config.toml
n_head = 10
norm_eps = 1e-05
attn_scale = 0.177
init_std_qkv = 0.0149
decay_fraction = 0.803
final_lr_fraction = 0.05
Each number is 50 + 12 x the weight over its row's rms, rounded and kept within 0 to 99. Layers, rows and columns count from 0. The size before them is the row's rms in percent of the matrix's.

# layer 2 attention query, 320x320, rms 0.0242, rows 205-313, columns 0-63
103:49 64 80 50 43 51 42 51 49 56 66 35 44 77 66 50 46 37 50 45 35 34 53 44 44 56 62 47 48 59 52 54 36 61 60 50 69 56 51 47 39 63 67 72 52 53 46 51 48 37 76 51 20 61 52 43 62 64 72 36 34 28 58 67
127:48 44 32 59 45 50 52 45 60 66 67 61 51 55 48 40 66 88 70 57 52 53 39 57 45 42 45 64 36 42 37 65 54 41 49 48 35 51 46 53 76 47 34 53 65 58 28 44 50 59 42 50 60 70 70 43 62 40 44 68 45 76 68 50
100:48 29 46 61 29 53 42 48 44 65 48 61 50 62 51 26 62 71 63 65 66 43 50 45 41 37 41 63 37 38 48 33 30 57 54 36 22 58 70 61 66 46 38 47 54 48 48 55 54 42 70 65 44 81 54 54 50 39 51 67 42 73 72 51
102:53 54 45 44 44 49 60 39 28 63 55 57 47 45 52 51 54 60 40 48 34 66 56 64 50 41 61 60 57 28 44 67 58 35 38 54 64 29 61 51 70 37 43 46 72 60 48 59 45 52 47 44 52 51 59 39 45 47 53 47 44 62 36 59
133:60 41 42 70 33 43 44 62 50 73 74 66 58 51 49 48 65 74 55 63 48 62 47 48 45 31 46 57 34 53 44 54 25 54 48 46 27 30 42 64 71 64 44 59 58 51 53 47 41 49 51 43 40 71 58 40 69 52 56 71 29 60 66 50
108:51 43 61 52 43 58 45 47 48 40 41 39 57 62 47 53 33 25 44 49 70 30 50 39 49 65 28 37 58 57 58 34 43 61 59 52 47 55 53 40 22 43 62 55 27 45 55 46 42 56 51 46 44 31 41 48 35 52 51 57 65 48 46 32
105:42 38 39 43 46 55 33 48 49 60 39 49 52 44 44 26 53 70 61 41 67 47 47 47 40 41 42 60 52 38 39 39 47 67 53 53 39 44 68 57 52 26 28 45 68 56 41 51 45 56 48 55 42 78 67 51 44 41 55 55 59 81 64 38
100:40 44 37 39 78 47 61 43 42 46 46 50 40 39 43 37 51 46 54 38 64 42 47 60 45 39 49 46 68 39 48 72 69 49 34 60 36 70 48 51 47 52 32 42 44 35 59 53 45 50 20 42 72 52 45 51 53 52 58 75 63 64 63 32
120:51 52 33 45 49 41 47 51 51 68 60 68 56 55 49 39 71 78 54 56 45 64 36 59 44 45 61 74 43 56 38 72 77 40 37 46 35 49 46 63 79 44 41 44 73 55 37 49 50 51 52 48 63 65 81 47 69 45 43 53 32 57 69 54
097:51 43 52 65 46 53 33 44 56 51 52 55 53 51 51 44 57 68 47 59 35 54 44 77 44 57 77 54 70 37 48 60 57 39 65 52 70 57 46 26 38 54 43 64 52 52 53 68 55 52 44 61 39 62 71 43 37 41 55 66 44 27 54 65
098:59 52 41 61 54 62 68 43 56 44 38 58 41 50 60 50 40 35 41 49 28 42 44 56 68 68 47 44 45 57 54 48 55 40 55 26 45 59 60 37 46 65 72 39 46 48 31 49 45 43 56 57 39 50 22 40 52 44 33 57 38 67 08 54
106:60 40 46 48 56 29 42 57 45 61 43 68 51 45 52 45 56 73 52 55 48 60 45 59 49 39 65 72 41 52 47 69 72 45 38 49 47 41 49 72 72 46 42 45 63 46 47 44 59 45 62 44 64 66 82 53 54 50 41 48 27 44 72 60
115:38 45 45 43 52 68 42 51 57 40 46 39 59 47 56 18 63 69 71 40 65 50 35 61 45 51 49 61 58 33 46 45 52 55 48 51 46 68 58 50 37 34 35 56 53 47 40 64 54 46 56 57 49 68 54 62 32 35 46 50 79 74 60 35
103:47 59 53 43 54 63 54 60 52 44 22 33 47 37 55 46 45 18 53 45 57 34 59 36 54 55 41 31 49 53 53 30 30 75 52 44 56 64 65 48 28 50 54 58 42 48 68 47 57 35 62 56 36 47 28 56 41 42 64 37 59 35 59 40
098:58 55 51 60 42 43 44 69 42 49 56 65 48 45 47 52 61 73 50 49 36 65 61 55 53 39 73 51 48 54 57 64 44 36 36 42 54 33 50 56 69 54 43 71 52 52 46 59 49 47 65 58 52 59 67 50 55 52 53 39 22 33 53 56
121:48 71 51 55 56 53 55 54 57 51 59 57 51 60 65 64 40 43 56 58 38 50 48 50 55 57 45 45 27 71 53 47 46 48 49 42 30 74 51 67 57 75 62 40 42 60 35 41 58 48 63 65 51 45 21 42 70 56 37 52 44 50 36 43
116:51 58 64 38 76 47 62 49 45 49 53 35 39 42 48 79 49 21 44 34 39 57 69 42 50 57 42 41 61 50 52 53 56 46 48 78 53 41 42 39 34 44 58 64 40 52 51 31 38 68 24 37 66 14 38 40 62 56 46 37 53 43 26 41
113:47 58 56 38 68 55 65 52 54 42 53 29 50 36 51 85 49 12 47 43 44 33 64 44 49 57 30 34 62 54 51 49 43 46 57 59 46 43 41 39 30 67 53 52 46 44 47 43 36 61 31 40 65 20 24 45 57 60 44 49 58 53 25 45
115:58 46 41 61 33 52 45 42 57 66 69 61 64 56 31 42 66 86 48 67 49 66 36 50 50 50 57 70 37 37 54 67 59 43 56 54 50 40 42 44 87 39 49 51 60 52 38 57 52 58 35 44 74 57 74 48 55 42 48 66 39 54 55 47
056:51 55 35 40 59 69 60 44 53 53 85 24 57 73 54 62 46 57 52 68 40 45 61 41 64 44 41 44 51 58 42 31 63 61 46 64 17 57 60 56 67 54 50 23 45 39 59 49 56 37 61 57 30 63 48 33 53 58 49 48 47 67 63 55
058:50 53 70 38 59 70 37 59 54 29 33 48 59 52 33 52 76 35 69 81 48 40 34 45 40 64 33 50 53 43 59 37 38 43 54 43 34 48 40 62 67 55 46 49 63 50 38 42 55 56 52 57 48 58 55 40 58 51 51 45 37 41 61 64
058:67 38 31 62 47 50 58 50 49 76 62 37 46 54 55 31 56 67 35 44 55 53 56 32 39 42 29 36 53 48 39 59 40 65 50 43 40 52 65 52 59 58 31 53 56 60 52 45 36 54 43 27 37 50 39 52 66 35 43 64 52 47 42 38
056:48 41 53 56 52 76 19 66 51 52 63 60 50 56 27 48 66 50 48 63 54 48 69 37 46 44 31 45 50 46 29 45 39 66 56 23 37 44 48 43 48 40 52 47 48 59 55 52 48 61 49 68 46 50 47 35 49 54 42 50 59 56 63 48
069:58 55 58 51 51 37 58 46 61 41 49 53 48 30 69 41 31 48 46 41 43 55 45 66 50 54 80 47 36 54 56 57 56 46 36 57 74 60 53 79 58 51 56 37 60 57 43 48 55 49 62 24 77 47 62 73 32 53 59 38 34 35 56 46
058:69 48 31 47 49 25 39 45 53 67 61 59 72 69 64 25 28 61 27 43 56 49 51 51 55 34 53 32 80 50 60 54 49 54 43 64 42 40 71 33 62 41 41 44 46 51 46 49 47 64 49 50 44 73 43 37 68 46 52 65 46 41 39 49
058:66 51 33 35 63 43 43 41 62 48 65 37 53 65 64 50 73 59 48 83 73 54 49 45 55 48 62 53 52 40 30 49 63 65 39 41 39 33 37 30 37 44 56 46 58 61 71 17 45 63 62 54 52 53 58 16 59 52 62 78 51 52 51 42
064:39 63 15 60 60 39 37 66 58 59 60 51 37 60 50 45 59 67 38 62 67 52 60 59 66 56 41 33 66 55 37 36 61 53 45 36 48 59 56 59 50 56 44 49 48 60 82 45 66 51 68 64 66 24 58 20 55 49 64 44 52 77 51 31
062:24 42 42 44 37 55 32 51 43 44 49 41 41 66 24 50 62 51 54 68 55 44 76 28 55 70 31 37 50 53 46 43 33 66 49 26 41 47 45 37 39 41 46 54 40 55 50 50 51 55 50 51 32 60 45 27 49 63 51 45 71 58 62 45
078:68 45 66 40 66 37 62 51 34 59 49 62 48 35 59 42 42 40 57 45 35 56 47 81 44 54 68 56 49 51 50 56 65 27 48 56 71 53 58 70 70 61 56 34 60 43 46 57 62 46 63 38 60 39 57 65 47 38 54 27 28 42 52 46
056:75 55 64 52 47 51 41 30 43 33 09 59 40 32 46 37 46 42 30 39 30 40 36 54 50 45 61 55 67 68 37 36 58 33 36 62 49 53 56 46 54 35 32 60 54 58 69 33 53 46 37 39 72 59 46 67 76 38 49 28 41 50 47 53
058:37 59 46 28 34 84 42 65 46 42 55 47 35 51 45 69 51 50 73 59 45 36 69 44 54 57 57 49 44 53 42 50 34 57 64 47 52 58 40 59 39 38 63 52 38 57 53 57 45 55 47 49 37 60 39 38 71 47 34 49 48 42 54 53
065:31 58 31 67 56 63 29 62 59 53 53 51 45 74 47 60 61 53 58 64 42 31 51 29 45 57 43 36 50 57 50 39 42 48 63 50 38 69 63 60 46 60 60 49 35 50 65 53 44 47 50 65 31 55 44 32 63 39 48 33 59 44 66 60
055:50 48 69 49 43 63 57 45 49 30 52 40 46 56 41 56 36 44 64 64 53 38 53 37 47 55 44 56 55 58 54 42 48 56 59 42 39 52 41 28 56 43 60 59 55 49 42 56 27 64 43 45 44 76 38 63 33 58 26 55 55 40 46 65
059:30 49 42 55 36 57 59 47 57 35 42 53 37 39 47 63 55 60 44 56 44 42 46 36 56 66 64 39 52 55 46 38 37 57 73 22 64 85 69 53 44 76 55 46 52 53 47 73 61 33 59 36 04 64 36 50 51 61 50 44 48 58 59 63
061:52 59 33 50 67 54 37 73 50 45 56 37 38 53 49 41 61 51 54 50 52 88 47 65 61 41 77 54 43 47 26 48 59 48 30 45 57 80 48 66 51 70 49 33 53 39 51 45 63 55 62 54 61 53 58 36 54 57 72 37 47 57 55 41
053:36 53 21 29 21 60 24 52 55 63 66 43 53 58 46 32 52 68 67 58 63 57 61 32 51 20 54 48 48 41 26 29 56 78 62 60 49 57 45 54 31 44 66 46 40 44 70 29 50 66 39 79 49 55 50 38 41 35 52 44 58 64 52 46
080:31 36 20 45 46 60 28 65 62 63 43 56 41 61 20 48 66 56 40 63 60 58 60 49 58 48 25 39 52 51 33 43 33 67 46 30 39 48 43 35 30 55 55 44 46 53 63 48 46 56 50 62 41 42 40 33 55 53 57 55 67 59 28 59
061:63 55 59 43 38 28 64 32 45 54 40 59 62 50 56 60 19 45 42 34 46 45 51 46 39 52 76 43 59 50 58 66 51 58 50 61 57 36 19 54 49 42 62 48 56 45 26 54 26 37 36 23 43 64 46 66 36 56 48 70 55 38 29 48
058:30 40 68 28 36 78 33 43 47 32 54 36 61 58 44 65 53 33 67 67 44 54 59 55 51 53 40 38 61 42 32 43 38 73 50 48 43 73 63 65 52 45 63 46 39 40 52 57 51 45 64 56 67 54 54 39 62 48 50 33 41 46 53 56
063:61 55 48 68 55 39 57 54 47 50 60 61 50 45 54 56 60 43 48 41 62 61 34 46 30 51 46 51 60 49 60 77 59 37 28 62 62 28 38 49 27 30 43 57 51 59 73 45 54 43 23 54 57 42 69 49 51 31 55 43 63 44 45 49
063:53 44 33 56 39 48 40 32 52 48 51 45 54 67 43 54 63 57 65 56 45 40 51 39 59 56 34 53 47 50 59 52 48 69 50 31 34 39 54 37 49 53 40 66 40 46 53 50 35 41 39 60 47 66 33 47 33 63 36 74 68 61 53 35
057:30 51 47 40 29 53 62 24 36 32 17 75 60 47 60 54 36 47 48 31 35 45 36 43 63 45 53 51 68 52 46 50 36 58 52 47 54 29 64 24 49 63 46 47 46 43 56 70 42 48 51 49 33 56 12 43 37 54 57 47 38 51 33 58
076:37 51 41 49 49 73 28 57 48 60 53 44 45 71 16 52 67 54 47 63 57 52 55 39 59 46 29 49 51 50 36 47 31 61 55 32 34 47 50 38 35 52 46 54 45 54 47 51 45 55 51 57 36 47 39 29 61 58 56 53 59 68 36 46
071:39 56 25 68 64 50 41 84 54 59 63 47 34 51 51 36 68 73 37 55 61 71 58 59 55 56 58 43 26 57 45 40 52 38 49 48 51 56 62 69 42 61 37 38 51 53 58 36 54 52 59 49 66 43 56 22 55 49 86 51 51 74 58 41
054:50 39 55 51 47 47 29 49 49 55 47 59 50 55 36 42 56 60 70 53 71 59 63 47 70 47 45 62 44 57 28 55 61 60 50 58 61 34 39 52 42 30 64 51 54 61 43 34 58 83 33 50 59 76 61 42 30 61 45 44 57 66 65 64
061:36 59 38 32 58 63 48 66 44 60 59 40 54 62 53 49 55 47 31 49 49 60 58 49 51 39 58 48 33 59 50 39 66 45 54 53 58 65 50 70 51 56 56 39 34 49 80 56 56 31 59 61 40 54 57 42 66 45 72 29 43 39 53 37
077:36 41 21 54 37 66 31 52 64 50 51 42 45 64 16 56 50 57 48 62 71 44 53 45 53 39 32 45 58 38 41 50 29 67 51 45 38 44 57 32 37 42 44 45 47 56 63 42 48 47 43 61 40 46 41 30 53 61 48 61 74 62 42 61
078:67 60 66 60 50 31 62 43 46 43 51 48 61 47 75 41 29 40 66 32 44 54 43 64 48 54 71 52 42 54 50 47 72 39 55 70 72 52 44 82 60 60 53 47 60 45 42 60 56 44 53 36 58 54 56 70 50 39 50 45 34 40 57 54
067:66 40 64 59 50 22 57 50 63 43 39 55 54 31 61 49 49 49 50 33 50 51 54 51 31 45 72 49 72 52 67 68 48 41 48 42 67 35 25 50 51 51 43 61 63 66 22 41 45 50 42 24 50 50 51 73 31 44 47 75 53 51 33 53
061:71 56 48 35 51 43 35 48 30 46 43 62 48 61 47 61 40 26 33 41 36 67 68 58 47 53 41 45 48 47 43 83 31 59 31 55 42 65 35 63 19 43 58 41 30 48 48 59 50 37 45 32 62 35 41 56 42 33 74 33 49 41 25 51
060:55 36 62 42 58 54 53 44 41 45 44 47 46 35 60 51 56 53 39 44 47 66 62 71 42 46 63 61 38 56 46 58 54 41 45 64 56 60 54 77 66 57 57 34 54 45 37 48 58 38 44 38 57 30 67 63 71 45 72 48 24 36 62 53
101:63 28 63 49 59 53 53 66 55 54 30 64 55 52 34 47 36 45 50 65 58 59 56 59 79 41 54 53 45 52 44 53 47 38 53 50 57 45 50 53 42 33 45 41 45 48 29 32 40 36 37 47 69 42 56 56 64 42 63 59 30 37 55 64
107:43 49 62 43 47 51 62 68 42 41 47 48 57 57 54 58 51 42 59 48 48 27 52 43 50 67 41 17 45 57 59 32 56 51 51 47 50 84 52 61 37 55 58 38 40 49 45 51 63 32 72 64 26 52 71 54 49 44 52 52 40 42 45 37
103:41 60 64 62 44 33 48 59 58 61 62 55 56 50 59 65 38 56 42 63 51 65 58 44 50 38 57 47 47 49 48 68 72 52 45 61 48 41 52 45 85 39 45 49 44 56 40 47 34 59 30 40 64 56 54 39 87 49 49 46 39 58 69 48
103:55 50 48 45 39 36 43 22 48 38 48 52 56 49 43 65 40 65 33 31 33 53 51 37 37 73 40 53 74 53 58 42 56 59 50 45 54 17 36 33 45 51 50 48 58 54 60 56 39 55 27 33 61 41 29 33 41 62 39 52 55 76 62 39
099:41 58 37 52 42 58 30 27 40 70 45 44 42 47 56 41 54 29 50 35 57 39 40 50 37 51 22 41 58 58 59 61 50 50 59 42 53 55 43 57 35 54 60 66 54 50 62 59 36 42 37 63 34 68 29 33 37 44 39 29 67 63 40 48
094:56 44 32 51 69 23 46 57 55 43 41 62 57 47 52 29 75 47 55 18 36 57 58 72 49 41 47 34 61 58 55 42 70 43 52 60 57 41 48 45 56 56 55 56 65 70 35 54 53 57 66 42 67 42 54 72 39 68 47 39 42 53 57 41
105:36 64 47 38 56 48 65 59 67 38 44 41 55 36 65 36 43 37 45 31 57 46 70 55 54 47 47 27 54 35 56 69 46 52 50 72 55 52 75 52 38 60 53 57 73 50 53 33 44 61 69 42 56 09 45 74 30 64 50 36 62 22 45 40
113:56 46 45 37 57 37 49 60 54 49 61 48 59 39 51 40 46 77 40 47 58 72 54 71 50 48 54 55 59 46 61 53 61 46 31 73 48 53 55 61 77 41 41 66 76 48 37 54 50 43 46 27 74 33 42 62 60 48 62 66 54 34 64 41
102:44 54 56 43 49 35 50 65 72 53 54 53 63 53 56 38 62 41 62 31 42 62 83 62 34 36 62 39 53 67 46 51 57 35 50 68 62 52 57 53 59 49 43 46 61 62 32 59 53 54 60 53 65 35 71 70 47 64 52 31 36 32 68 62
104:49 56 47 58 43 69 50 56 44 51 41 40 62 59 42 57 44 59 39 55 74 39 42 26 53 73 35 40 50 32 48 33 34 56 45 34 36 66 57 47 29 58 51 56 37 49 63 50 56 46 55 58 42 60 32 29 42 42 56 65 59 51 30 36
099:49 48 56 50 52 58 45 21 41 43 41 48 29 43 51 46 31 34 32 60 50 48 38 36 55 57 49 50 55 43 59 51 42 55 75 35 52 29 46 30 45 66 52 62 38 47 66 60 42 53 42 57 38 41 24 23 25 55 34 59 69 63 31 50
105:55 37 55 49 50 46 54 47 50 57 60 61 44 45 45 41 43 51 50 54 46 73 63 70 57 25 68 60 45 48 43 57 61 59 51 61 59 35 53 49 68 45 45 52 68 49 39 37 36 46 34 47 62 53 62 58 64 57 54 51 28 60 71 63
102:59 68 43 66 48 40 30 40 55 59 59 39 67 52 70 59 55 51 51 47 58 62 58 33 48 31 50 54 45 36 54 55 64 56 53 41 38 29 46 42 47 47 52 62 53 48 49 49 36 55 31 48 40 72 35 30 53 48 45 50 60 71 46 45
120:57 52 51 49 45 69 50 58 51 48 42 42 49 61 51 56 53 48 54 63 67 43 43 32 53 73 27 40 59 48 60 39 37 58 45 33 45 70 57 45 23 55 60 46 30 49 66 46 54 47 63 68 22 43 38 32 51 40 45 60 75 54 27 37
101:50 74 42 55 54 66 43 62 48 52 44 42 60 60 55 36 53 38 57 62 69 38 31 34 59 68 27 40 44 43 71 48 37 53 46 26 48 57 54 57 33 57 62 52 42 39 66 40 50 36 57 68 19 68 41 32 54 57 47 79 67 37 45 49
107:65 50 53 55 55 48 51 33 63 36 44 51 57 66 59 56 64 45 56 47 44 34 46 24 64 72 51 64 32 54 45 39 56 46 59 27 29 27 33 61 54 33 56 41 61 40 53 58 54 68 40 59 47 80 44 39 35 52 35 58 47 51 40 64
117:54 48 43 39 55 39 62 69 56 44 52 54 62 43 58 48 50 69 39 29 51 57 62 43 55 50 65 48 54 45 50 33 45 48 41 77 54 42 50 65 78 48 37 49 75 57 37 59 51 56 46 26 78 21 56 71 37 58 64 59 48 23 64 43
100:50 41 58 41 61 53 44 46 53 34 46 49 58 54 55 59 63 49 53 49 61 35 39 29 44 85 41 42 44 56 60 40 30 41 55 39 44 69 49 59 27 61 48 48 63 46 62 49 72 46 75 63 24 43 52 64 36 45 36 63 65 42 45 49
102:52 37 44 61 65 53 42 50 54 54 18 50 40 42 28 42 64 37 63 44 66 29 54 59 41 51 35 27 65 53 56 41 39 35 61 44 53 66 65 46 14 58 61 53 59 47 60 49 59 39 57 50 37 46 40 48 34 48 52 60 56 25 38 54
097:38 50 46 49 50 60 39 53 44 42 48 34 61 58 61 72 56 56 47 44 66 26 48 18 49 73 45 49 51 51 58 34 52 50 41 36 44 59 47 47 27 50 54 48 42 43 49 62 65 47 45 64 28 56 57 40 33 44 49 54 66 50 38 30
105:63 48 73 49 44 51 64 76 42 35 52 72 63 35 60 62 42 44 58 40 43 60 75 58 41 57 65 30 55 48 62 47 46 55 48 60 62 70 55 59 56 45 43 38 56 48 51 53 48 54 48 41 64 15 53 73 76 45 59 66 33 24 72 61
090:56 30 61 36 40 51 46 46 81 41 50 38 55 49 73 39 73 37 81 46 65 24 65 43 56 72 60 39 47 31 53 60 39 38 61 47 46 63 53 59 64 42 65 53 74 31 52 59 51 50 54 70 40 55 47 47 28 59 32 46 60 31 54 52
113:46 42 49 42 61 31 58 62 43 47 35 53 40 43 49 50 51 53 50 34 47 55 59 59 53 54 37 31 51 41 56 42 39 49 40 62 68 42 38 35 35 69 64 43 49 40 64 56 65 47 82 59 54 32 54 75 25 75 47 50 55 25 51 42
104:51 57 57 52 39 76 60 48 47 39 62 38 57 59 55 68 43 55 56 75 66 38 27 32 42 71 55 59 52 37 48 52 47 56 55 29 39 65 54 44 38 63 53 43 26 34 63 44 54 58 42 64 30 56 60 30 65 37 40 54 54 61 42 50
109:46 51 58 69 37 47 50 30 66 54 54 43 68 74 64 51 54 44 57 48 46 24 70 20 52 35 47 40 36 39 51 45 59 47 68 39 44 24 51 59 49 39 41 64 58 35 41 71 50 69 50 44 28 73 35 24 57 60 33 45 58 53 57 59
110:63 56 41 59 43 46 59 56 42 36 72 53 68 65 48 60 68 81 37 59 31 65 33 39 54 54 48 71 34 62 43 34 65 66 33 40 39 55 36 60 40 42 54 39 48 43 40 53 67 39 62 63 23 83 74 39 56 41 53 51 45 81 53 40
117:63 48 38 56 72 34 56 47 55 51 37 49 56 44 35 60 46 51 46 32 43 46 63 43 47 55 48 44 66 50 56 49 60 42 56 62 49 36 58 30 51 50 56 56 51 53 58 39 41 61 23 29 77 21 49 44 51 64 45 36 46 48 37 57
092:55 56 29 39 59 55 51 46 49 36 31 52 66 48 44 56 63 60 47 25 50 50 38 37 47 62 47 57 50 46 60 27 35 34 45 42 49 51 53 44 36 70 51 56 42 48 61 52 50 38 56 45 46 49 30 50 27 47 64 60 59 50 48 42
098:29 72 33 39 69 42 56 81 41 58 44 43 33 60 57 67 52 56 33 41 45 47 57 51 57 40 42 56 34 64 46 40 69 70 40 55 62 41 42 52 48 52 51 44 28 60 54 59 60 58 73 25 48 58 50 62 44 34 34 24 46 45 50 45
099:60 50 28 77 42 61 25 35 57 58 51 41 56 64 56 41 66 59 33 70 62 44 33 23 43 43 39 58 56 40 53 43 38 53 71 39 50 40 45 48 31 62 40 59 52 46 47 62 37 44 57 51 38 66 39 23 55 45 44 68 73 60 43 45
099:42 54 72 39 40 44 67 63 47 30 75 64 47 43 54 38 59 39 54 48 54 53 48 73 40 54 67 38 50 57 50 55 46 46 72 63 50 73 58 67 66 65 43 45 58 52 52 65 49 62 67 47 57 35 63 68 60 35 72 44 46 51 69 52
108:56 57 49 55 48 52 25 30 55 73 59 42 50 52 32 57 49 33 61 45 62 41 37 35 50 63 52 51 54 58 49 66 59 61 48 27 46 24 40 43 60 43 52 59 47 46 61 54 38 54 11 51 44 65 41 22 56 39 62 51 56 58 30 61
093:46 50 45 72 36 49 47 55 35 69 38 48 44 36 38 45 53 53 26 36 53 57 73 59 49 32 65 51 32 66 54 51 52 34 43 43 78 41 48 39 84 45 59 53 64 55 44 36 30 49 42 50 70 30 42 58 39 68 57 45 37 59 47 46
098:35 47 47 36 51 46 51 36 65 51 53 43 56 54 23 42 52 55 56 50 49 38 46 64 53 68 62 52 57 52 52 56 66 60 66 73 50 47 52 39 52 53 28 46 53 58 32 66 65 61 39 57 50 47 61 55 38 66 56 48 65 52 48 53
099:52 41 56 60 43 68 41 48 50 44 76 56 64 48 64 53 37 38 35 60 46 51 72 45 39 46 60 46 55 56 50 66 54 48 62 56 53 43 50 43 53 60 64 64 65 50 41 63 33 47 41 40 44 39 35 43 51 26 58 44 44 49 53 56
099:55 44 54 30 47 54 62 49 61 28 55 50 43 61 60 67 43 42 77 83 40 53 30 49 44 63 46 51 50 48 42 43 47 70 33 36 25 62 55 53 26 53 55 36 33 53 56 54 53 46 44 78 27 61 48 28 70 57 55 59 55 43 45 53
101:48 57 69 50 61 56 44 59 57 55 62 43 59 48 66 55 44 38 70 32 65 64 37 60 51 52 43 64 29 54 53 36 55 46 42 40 42 59 53 68 47 44 24 56 55 47 55 46 83 35 55 40 51 46 67 58 47 43 31 49 56 39 73 42
105:57 73 39 46 39 57 61 52 52 23 68 46 53 71 59 63 53 82 55 67 53 38 42 45 53 53 30 48 49 54 53 25 37 64 44 44 21 75 46 55 42 58 69 35 28 55 52 54 49 59 36 79 40 77 45 33 59 49 53 68 55 47 48 50
095:31 35 73 67 27 58 38 46 50 57 82 63 71 66 40 66 55 40 48 60 51 37 58 46 55 60 50 43 33 44 49 64 61 49 59 46 47 34 39 43 41 50 73 50 61 62 41 47 38 38 27 60 35 61 36 50 59 30 54 48 42 58 56 60
098:47 57 56 46 58 43 41 47 51 51 43 37 52 60 49 28 42 67 27 31 48 67 54 58 49 49 50 53 49 46 47 54 44 45 57 49 54 67 61 65 63 39 30 59 39 46 49 65 77 69 80 44 51 42 46 62 52 46 50 55 57 46 58 55
093:57 52 44 58 52 58 38 43 36 35 53 50 60 44 43 45 43 77 36 38 37 84 54 70 42 43 75 60 61 56 56 45 81 53 65 74 57 45 41 47 61 53 16 52 45 42 53 57 42 73 42 39 66 35 45 47 28 51 67 48 51 64 43 49
104:40 56 46 51 61 60 45 41 52 32 53 46 53 52 44 43 56 68 72 46 58 52 16 54 71 55 38 48 59 43 56 27 54 60 52 39 47 45 52 51 26 45 30 46 43 43 61 53 76 40 34 53 39 68 53 56 42 41 53 74 68 51 53 46
097:50 42 56 60 48 59 50 54 38 56 59 65 35 46 50 52 39 42 35 49 35 78 72 37 55 48 69 54 60 43 53 64 48 39 57 55 79 47 47 50 54 61 60 68 57 55 49 53 22 44 43 38 56 54 29 41 56 45 62 41 35 48 56 52
090:54 62 71 51 42 46 54 67 60 57 50 50 39 28 71 60 46 45 50 42 35 65 59 65 36 48 55 72 39 45 51 42 64 49 32 47 34 60 75 55 59 43 43 59 52 46 63 30 52 47 57 66 73 37 44 52 67 41 39 30 50 45 72 34
091:52 72 36 70 47 57 43 57 64 63 70 43 39 38 61 56 38 64 48 46 48 46 31 53 65 53 37 60 46 36 57 33 42 57 60 21 41 66 48 40 56 54 63 34 34 50 67 48 54 41 49 78 30 70 54 40 56 57 42 69 53 51 46 48
101:38 44 69 53 53 44 41 59 48 65 42 59 41 50 46 46 57 44 32 43 50 41 82 45 48 41 56 43 51 52 40 62 36 42 54 55 74 54 63 54 58 51 35 72 62 39 43 47 61 54 96 41 42 37 66 59 54 39 60 40 43 37 62 51
092:33 56 45 59 51 35 70 45 62 64 47 40 52 61 35 45 39 29 78 71 59 35 32 40 53 53 23 66 35 43 46 81 47 51 43 26 56 38 57 54 39 56 72 37 61 31 52 20 39 46 53 56 53 43 62 37 79 56 28 62 41 44 43 47
105:46 41 45 52 40 48 44 66 45 52 67 57 51 63 45 68 44 28 68 74 72 40 40 38 47 59 36 57 24 49 47 53 43 59 48 28 16 57 52 55 28 54 66 43 47 56 54 46 52 46 29 58 47 50 35 47 64 46 48 65 32 45 53 57
088:44 52 36 30 57 50 48 63 59 73 43 46 45 27 46 37 55 60 49 44 71 25 62 45 61 53 51 57 37 56 56 56 45 63 60 51 55 58 46 46 66 34 51 40 58 37 48 44 50 56 82 36 49 55 61 65 32 52 51 46 49 41 59 48
105:29 56 46 46 54 56 42 49 62 43 57 44 56 40 49 47 82 53 57 45 68 18 38 52 54 63 24 31 65 40 52 49 62 73 55 38 42 51 40 44 25 48 39 36 56 59 51 48 68 45 48 63 22 52 60 50 37 36 44 57 76 46 41 45
103:43 48 33 66 55 76 53 30 55 31 48 57 55 26 51 52 71 51 53 42 41 61 45 70 64 50 47 40 65 61 60 44 78 54 63 56 68 55 44 37 33 63 36 51 54 60 69 63 36 50 45 32 43 54 46 52 26 45 46 48 78 59 46 38
099:67 38 58 72 23 47 41 60 45 49 58 54 21 46 54 49 42 57 36 62 50 46 40 35 33 51 54 42 44 43 51 56 45 48 59 38 36 60 46 54 52 56 69 39 59 52 39 45 39 46 31 92 51 57 42 41 68 44 56 49 39 65 46 49
126:57 61 43 51 48 47 62 63 51 54 62 51 37 65 58 63 45 68 65 69 67 35 35 29 48 63 21 45 34 52 49 33 35 74 35 29 13 65 57 56 41 59 50 29 31 44 57 41 67 57 44 73 46 59 53 35 75 51 46 75 46 49 54 52
101:46 25 40 53 61 67 47 44 57 44 27 32 55 36 36 28 54 67 35 48 55 61 27 51 64 43 63 51 76 61 47 51 44 54 68 71 64 64 52 55 55 61 12 51 60 55 47 57 52 51 76 36 51 50 69 42 41 43 57 51 65 39 43 40
091:33 48 66 34 55 55 59 48 57 67 73 43 63 51 45 47 50 36 69 36 48 41 51 43 63 70 57 66 61 36 58 72 66 56 55 51 56 41 44 40 11 53 57 60 51 46 65 51 58 39 50 26 40 61 49 59 56 42 47 38 64 30 41 51
114:53 69 33 40 64 60 47 45 65 18 49 31 53 46 47 45 59 58 67 45 61 38 30 58 60 67 28 47 81 41 49 33 58 69 47 58 44 56 50 47 28 51 45 40 36 58 59 49 65 39 58 61 25 61 52 42 30 49 40 64 84 50 51 40
100:47 35 50 52 72 53 43 53 55 52 51 48 38 35 46 40 40 90 27 43 50 62 42 53 54 45 58 35 56 69 53 34 43 47 53 62 66 61 54 47 70 38 29 54 48 55 38 46 73 39 71 57 49 47 54 52 51 63 68 60 51 48 69 50
100:60 44 65 56 59 52 42 39 61 54 52 43 47 50 51 45 73 24 53 52 59 19 57 62 60 61 28 43 51 46 61 70 60 46 56 49 40 38 46 43 26 44 43 47 56 41 50 64 49 55 47 55 49 37 61 47 42 34 52 55 65 61 21 55